Weights of a small transformer language model.
Training: a variant of Muon for these matrices, 106M tokens, 6464 steps.
Each number is 500 + 50 x the weight over its row's rms, rounded and kept within 0 to 999. Layers, rows and columns count from 0. Numbers have three digits each. The size before them is the row's rms in percent of the matrix's.

# layer 4 attention value, 128x96, rms 0.114, rows 93-95, columns 0-95
082:417590529512589506539457435494545472511524513591547453519497437608503548418499411491484540409504561494542494494496556418479505470443462478516473401506496497509485462440539519403518584611551517510442556474551488438505490584473459469463470508496500541438480469477513488457415415622549449422
104:504551649468458531520536448453569464517535570520517498489487555413531449545495512500540492521411431454478510513519528483531511541561430566520514533441586447520549505575573431519550499503540455529534397543516456460529535439471505449533464517569548349484401520421486553500468398523497588494
083:522455561489458467524480594499456519498505495482475523500455622490547445559441449545581624515438524617474487536469442545525508498437525449491448457492532542543488506529465470447544474454521548526490478462377528433559551500570461485449529572537447513429552402515531411451573571567412564498
# layer 4 attention output (transposed), 128x96, rms 0.0609, rows 93-95, columns 0-95
096:467567567559475494494545461481525529410450514523457427546395509485497486502519404471585548513440453433463593457576575524498437420493414524481498475527508360480490554466537576556456411529480441439467470590445465448591484477569504422514526517460459484508522518491514545505544549569572528530
092:524475430463483456388425453456422647440514473470510469501444444590528565500496525539495520508435506626399461493532528471434476507347488471493558553575544518478481515482510522475472496503486506523550488462540520546540479470454451474367515514557455530446584494516440439537474552490553524444
107:483480496535500526431456517595503501485533499521479516473596503429556542502550540537458455499550512435385476505538504506448542514499409496565564514476536446510544583510499376393460488520483585500512547492481415424525471579526494452576507356408540583593486520547555504488530554524463563458
# layer 4 attention query, 128x96, rms 0.099, rows 96-126, columns 0-95
032:412491490458481525465455438533485420568470541497486529567549481588438591423479496423532567568527466552495460464517501445526520493521516528455549450472471608503549527481525348443513544465503480478572552570480489469488523404521500412465495469403432535496521580475442474514423477489370556483
033:502549494447526564480432471486526500435487347523554492447492538483490465552483579483575490507453579545402477524508495428515454438457540405425475475513498612464581435556470509591573445542552498532517537510536521465546440475484403513504580418524533590501497476534458423436497515583449507521
032:493548567534489484476477508514490505526507437503474598486435448421547549509415487572471468506486463566446494497488513459391458418486437408507470418489519588415526553519430463440460541602403496498462574548535477459474505492460523481442517455526456467572553612410438459442544475581495513416
030:531457475458462513483519584564409401424529502509473465498540528507470458593541445495531535521553519468424474469421513530530457490454450494532554394429485512441559441534535543566503448657549534544570455553484568564445553519541567532560484521504495540496397493606515467504480432462420485479
035:471512535493552545598509447564478520510606483571523543518472544480414546513438470573560485574486433437490532481487516473448536483538585471457502432495415484609486617537511478460544554468472535581490470491522425486500530438503409577497645475447463480565495525524430488507493396541471559471
031:503494540520492468443527568538438460451528416409505580498537461524619479498408471466438552408470473558456459529517533431409430608465533545526468548481505447554370492525436531524520491517572509518504484534496483547544466511526517446500421502532517626476443483614559533527497503556462470578
042:480492509536554496547475378525503574452446498567562423537517521433441452433566516553569454495496498510641586447517434483547656492508462479486586490467537501585530551508506472447578552542463553479504515505439458488488534478509390564466448557487448562528515512415496565523492468487439541505
034:491456522561554536556553328475493458521514463535540455464598443498488511485489521431527417523478395516509566459483547468544615467541456493559498480508464413569524545390515440487501532517473555459545538372512459492510522519560444561504520539424490473563542588420488519520579479507498520451
042:452513479474442564584489476441507478442508470514578429421512569543469548498595601377522518528547557598418524535511432518577504421507468474547508569559592445506482377493535489551458454488422467474492517402555551539507562499531501507470514485539462517457506428570502510430503514432517531565
039:567490446417542440509543476547552570491591500548570554505491442454407466385409481480480374508494446508458534480505521560517538507548488474518441460536505500563569482501514448492450495467551574435566491536565571526514565530459547543519552513498444518582567466400464485580437550610515524450
044:472456501463390457505513512488496414438497448467564560422488477506500529502438660428470538470496466532386564587506583528493444442498566475451461535560508504488466452380500423537456458527454472495555539458544534573503545468517548442527586438494502492463500440589510464483573529574546530506
045:464418525462459540498445626487445477512579467458483561451455509554541533440428589499480538421572548481439490516450565524536395508504532559497412498516487517421508464489479509552476515528457470521555560545633578507522497477499547469584539442599551546490505484593514429432521553573472517560
046:424461532553522502526432593499483451474496492585431508464450533477512493509499607565541558478494556473576529457470504509544385492543491529454527488456498519409465544549510507469523541528458531529533664516585544493470522514511365456510567520567456495391499582515552401482495444446439506541
041:510551468618508534447525491457467480407514453360432509437518553544508489527615465408532587588581511557494559562482466487445439462468462588502525523445464516431451479548466602551470508478465429483455386447545530506568471403506505460527501485521477533493515458564452506466474472460497530526
048:570502460465502550455498504511482460479528543355532526508524475601470505482476434414441555475528525501443417562479465420448495490444504520524417541515482528541459403470560574551469526538549448443476377554548565507539496404498564523503414451458456518559489397532442548488474537595542511453
090:606531435455514501515623453553521583531507509500593456553567481489518534448480457460451511543479427532494488494545481480480542527435550427567497492565552495569529459514508540514508531470527500452458367528466430458475482507472628535406435450534468529576481401498458558599492582507579513475
125:525667523523417474440401571365503534440468478393482531433425505471537526574476496545462435486536520529505461542481466534453366497549506488570505472505489494527516524483505418503532443529509492518559468428525445528507515524510521468468561477462432455540584550487535575516498592546438437453
126:450465439521469571483444467523546545593555430558520433522357522521454586504473451436512436461492463472444520531451514459520510498547415491424485572529492460520450396415516485493474531503573539410517492527549463490401490443501496512491576482439523574551477598515460558506426566487489431411
121:464485447545484437453433480525430434519550497589522488448512564438497548543373476506432440488511513523482523500485382528522496483559473506476523450450500493577449483486586434492550544428453452540457477537536386484587427452483462387553413469553535539483595501524590507497514491544478416563
134:505500406541540500466503421456530478504508484465529488525606521494417485435507532526500551395438553512542439542565419544529499512564434496542481650471473547407494534522571501463456474491446531458594466474449530435590499353532489436494527518464462498411522552531468473543452491536536446573
137:562485481522370427513405430522493434459463542503562446552441565525504493492578525555476510531552505556509510494437585487551419479507428451519497503563516416459514536442514428549495531527451458451577553461504564434522473488543417516456381542471512559496403484476511530531365436490546535459
145:603508484565528462449467441440486527570545552436415491501529443572537476403551432408559475474523433475495548455569526589459469556533433520450530466473465509582476536553491534522508520587492470578448517480514384544533485402556576429494469490489529569517593476545459502521499413426512516534
126:517478475523548530470458570526485422552439430554565447488531459438475554556518514461387380473500555433512465524640486489405488460550455516529448444481573437496547494459445509480508551446404473484528533546491476492556478449480441584499525551389563466565472547545480397516522532476450561517
129:553541463496488536483491435518435486489541479529502578571485467415474473407526429561606555490613521411472403479471534405502470519469549548494583479450496483499493413462503443486578446564573481533508481479531480477560524423406516591584458531533452427498526518472559458484433511552585557482
143:552457559574498601546441508481459509480409454549432461496558543488480575497562542535482424503569580515517482536506542501459515490444407485509572494475454561614446490589466452557592494506477426486536540484435461407483434527462520494496593449533514492508495396514507621532413507468530446549
127:436378560509457583489469522475562482457443480488554536592554445449502512467629460468561436527479589508465485514489502458471484589637465565473497489471543489585587554455501497508529515546501569418487527572512424564493521506519585543613473510515512432486541498528567479446496554530503460457
136:399510556467445431505489487467485503488474447476474547529547480511475520454476533571501535498421435327507514474394435452462494442559470504505578538504507491511529502498537533610512550513579460462453518488520486335544512556457395462585532480460516585553557479482535501495519459411516566506
132:518369473525468493443569458420473513536521555432633583534511483533527541596524486522509539648509590551535488473517459514532514476495473433473433502440551507549491612462541493504454342485478485447456479525550483449442473532493531412579458478473490552522464465494556507571516515516467501519
146:496469513450607455553512442405443586496495542498458543464405532481484531541440468515489492508453545489427395579562521514511468552471480492572478509526534416558539501427540562552560567518528402492495498528432586504526489401467525505497572480625484502461569524507503454523482443459444478364
138:547460536449423517534435507480584450557522486513443465553565548456506485458487477503502563510506543586508514496538472549474515413528442612536498467492539444469494556465460600549451513584449508408475408444581579475522446488443476621488498534560500518569539424458507580530575432574427460507
140:533429567461539484551386505457446471464460491487493474527505547480429522475499380484498583477394456568480520532430427473458583537548655530461485523427549394459388469544436487492519445532469466510483498453484481490413426498542552449497528549469465430546511484465528497482435532511496592511
# layer 4 attention key, 128x96, rms 0.0937, rows 96-126, columns 0-95
034:495519564513506483475465552545533607576366473435422514534532496501567603485455459464441485508523557515525499534489484490477471561627495594503513519480476499458443562416420525490637537541548556517435499628492447521499591545523506503517418533474596499480512532559527516532522477551539531523
028:450519487498514430445576459545418519460528411396472407465474504519485479368571382457464485487532452504468546455475544545409481484501466554505474539517416390508475435466506579470431505499468533495466468359477535521536542450531535563510449387562549465497426504470536500453522534500474499492
032:542503511469508467510537375421503542547522578461506442518574433565503471519556525478558551543457507551609523435521448504521495571486415574494577615538523481502543476489368456479539487515467507461520432491443489483504460508555522426490384459453602591429452537488484542520495490471499509603
031:472486490565540550425542458470442536495518487493490408464476510518488499489524538401445515541571500446570511494545481449581621509461514597548487609500564463554411480562341476559498575505566522509537437423529469470511553402516489464486478566492498419494555465510499437442484562513579517509
036:477517554527539490541506534423524463512426585491407503502489459569554516607528534447431591504513525401461486481514514498528569546482512570514542614526551398476462540495450423478557472575492527467568556509489528554487432545592524457515435523447513545408427420563578561454443456539503453499
032:519520567577440564457520474504548503548456505529546456443416484396453551490497501576466562587511409446567492413364506532513561442475442459482545540420586485572491475529414463486459478554514485427605476550540497401534458501540413471544464479543471438496498485405505481484472519522483485526
038:503572597483469501455467579512493487560476509483361520522556502518576492611498472583455619499470520489457481548498449556442453606509437496526562537509426473453493523507532523456447465502449556518466568526508561570520438405582503500516517513498538413361519515497539489553484430455474452440
037:417515538544549525486479561498555470556429567469436556460481434540585546530494529544567506494491510482594497458516497459471486562537487553385450503394470524462491512444450399454610501538539508560488536523434542527489427497530511523527424511431468571562451545399472518610542415482439483566
039:545462522416540468579583540517528531569556474531452476608474479463537529560526503561535500473474509540380453540520467544446429542558495442502531452523410516334478537532490536526514477430501542535538589556494405487476489507449541451555493446526598494497544517469548429494417460427457519431
047:497536534573607520512499428466468471519432523437511515500445500592477567598456524499476485503447447419501428440508433517502584471441494536511470573454574501567435566559448476372583551619564494516441441480456471536471455543541513538530458531443450551436440510529542562526511424518503456533
047:562506461429509538527491356532477505471563458531617429567512517532434487509543466439561455542488485525414465481549590535540569422515571422503480429543567460537488508585467520524522463490522485495495453386542418468473587550415491558444548462450457533600548480479417517506505523500536515505
053:547501505425473476551526525460433539489538472544566512459558523502443424518432510427501500531570520522383526568521534453480435470509510469496552454612444453440433475516526601580394416414483557524512514509470486485446522476432499461507537475528597481437524437562489542380421555436540550487
077:573491508400466495547524494455474548522572531569551469465580491451459461441528514460546508482550557484446525563563546479521448522569521454501511426623448414403522485521541563605443392377470573491507567490517447451460485508430432499517525451510602480507553460492521542444450531441511515484
071:527487475534427387615499594431464497469487494486465507466550486476553508452484551485462597478562538518474537550486435450503386524508487493553594463578491493408435539499546564556439522397469547525519594585539513459479485485501489409518495484605596513444556491525591482463479517477545523462
112:584467512445451461586519531471462569499562507540530505462583497462490449459526557434542553479535560494420490583562494467510462506563508429523527413602439447412464502527531569611472393382461560512489555499534443492444476525454487474508537447504601512503586460503520530428491552432546534495
061:459499484626457470526488610467512414479414482414451563482444503517559537518423527539412542491508513500597529461425382499529403533462470587534533547429524555529477496478524487478491591551546525534516533585519578500572499455565538424490468514600502493462459485547579435509497474529460469511
126:557577578491467414476480564443465456396415536424480587437583494451544405554510547588490540521523547520578468501538468546484421508489577492586525419487528535505567599572493485497536443511446468594517522452471514524602527554503506477507472513559463418451560452479543480491547476525478541551
124:508644496536433517434379547401502534486483441421493510452391513477514562563483494513505431465521505527464472559475492493476376494579477506545508513518463481532497503444501430498526468497517516478558469441552407510464512482505492472472606455443452492565581587498505579531467589535417417440
119:483483525500446455473442526551448455506542517584490479435450525458554531592407448486437412567537482506452539452456457504494512473513510493441521369480521468610446478466502442514564557459491428574405506545574377523524429542465481463549407474548573535550576474486590514450532510505461465490
135:477494408562523469447472429481485449516538487516529482508610549451431503482428496539498511420455541519537441527529376545544491504584441504518510588436473534460467520523589458464496503458444517507556450498483469439620468362503461394525476507504492513417567546535512475539467493572510398588
137:524484489500380434532436426554514428425454523499578471555443581508503492533555532582466506530533526565521494508430573446551433466505466466531488516552520410451523540424498407531499527509456474447579543481478590455510478519527390537449385543474500529503406504448521522524378455521558520445
133:622493478574470451461436415463491511553533574444447463518492478566539481405580446424541463488547429513505559466541562583493444560542417521464514465492482465566496551528488501540499544603468464551479540453508429537528468405591544444472416521490526581523548477544459509525443401433528538522
130:510444490525546527471451605534491431555427429540559448474510466444484566564515530453369381477490563462520497528639482504423492459540461514536416447487579460498543508476438516493485553437395476478529543558496483492536486472504459565491537539405546467574465528555478413527538531475444559542
128:554529453499492532477485454537419477512544466543507569544492465402464478428521448556569540469609562383464402485504514399491465503472541550498560462452510469492497406454503446483575439535545475527499475492547495475571520400400512603588471524499455420508513529481555436483447517528580588500
137:560469554560499596551454522481455508484405454553431463478554549490483576499545545531471436495565582509525478529504537501458512481424417469524574490477451566608440470594471466567584485488483418498522530480433471399488451525452513496474616446537512498505488394520492604531421508460542462557
126:440378571528464603500460517471555471450431492500536523580564454464495504471620458481567412533499572521460478514492512465451478593638462540475493487465526510594591568469488496513543521558504561431501543566501423557497508514519580532605473511522520425484554492515566487452481542533501445456
133:389513569464441430494493496475496504487482439470453554526531464500494523468468511578500531487438437323537505463381424458450499436536455500497575542500490526503537519516513521600494545514579469456463518509511502328557506573449417476578531483474503571541559486475521520493531451414511553505
139:525371480507471485432572478425462520535512534444637584535502484524519564572517495512510557641504590536526491488516470510541517472481467434481431499448562509549496585468561495522441347478475472439452478523549499423449487525493531396589471470491478558531440454495553497569521526510474519514
144:488459524459597448551508445410437584493491548485478546468402529474489534540435473514489490511457555498441394585552528506513464556472472484570472521512541406568550505417538546548556561524524398490500516521424575495523488414478530510495565484627477498456566521507513457515482450478440480351
130:542467534446438508552436507473582452564517482532436458552572546461494487463475473512511555511499539575501509510532465562474514400538435606542494466494543426470498563457469601548459519575453513406482401443581567487511438484443481625494502530546500525577536423461500574541565448572428456498
141:536424554467550495542385514465454476455471490478492475520486558491427524469492373462497581481397457589489521529432437481449573536550654529458467529428551401457396472560433480499504443537464467521488489461480496491425428500549562453482531540477465439548511484478520495488430536519496599510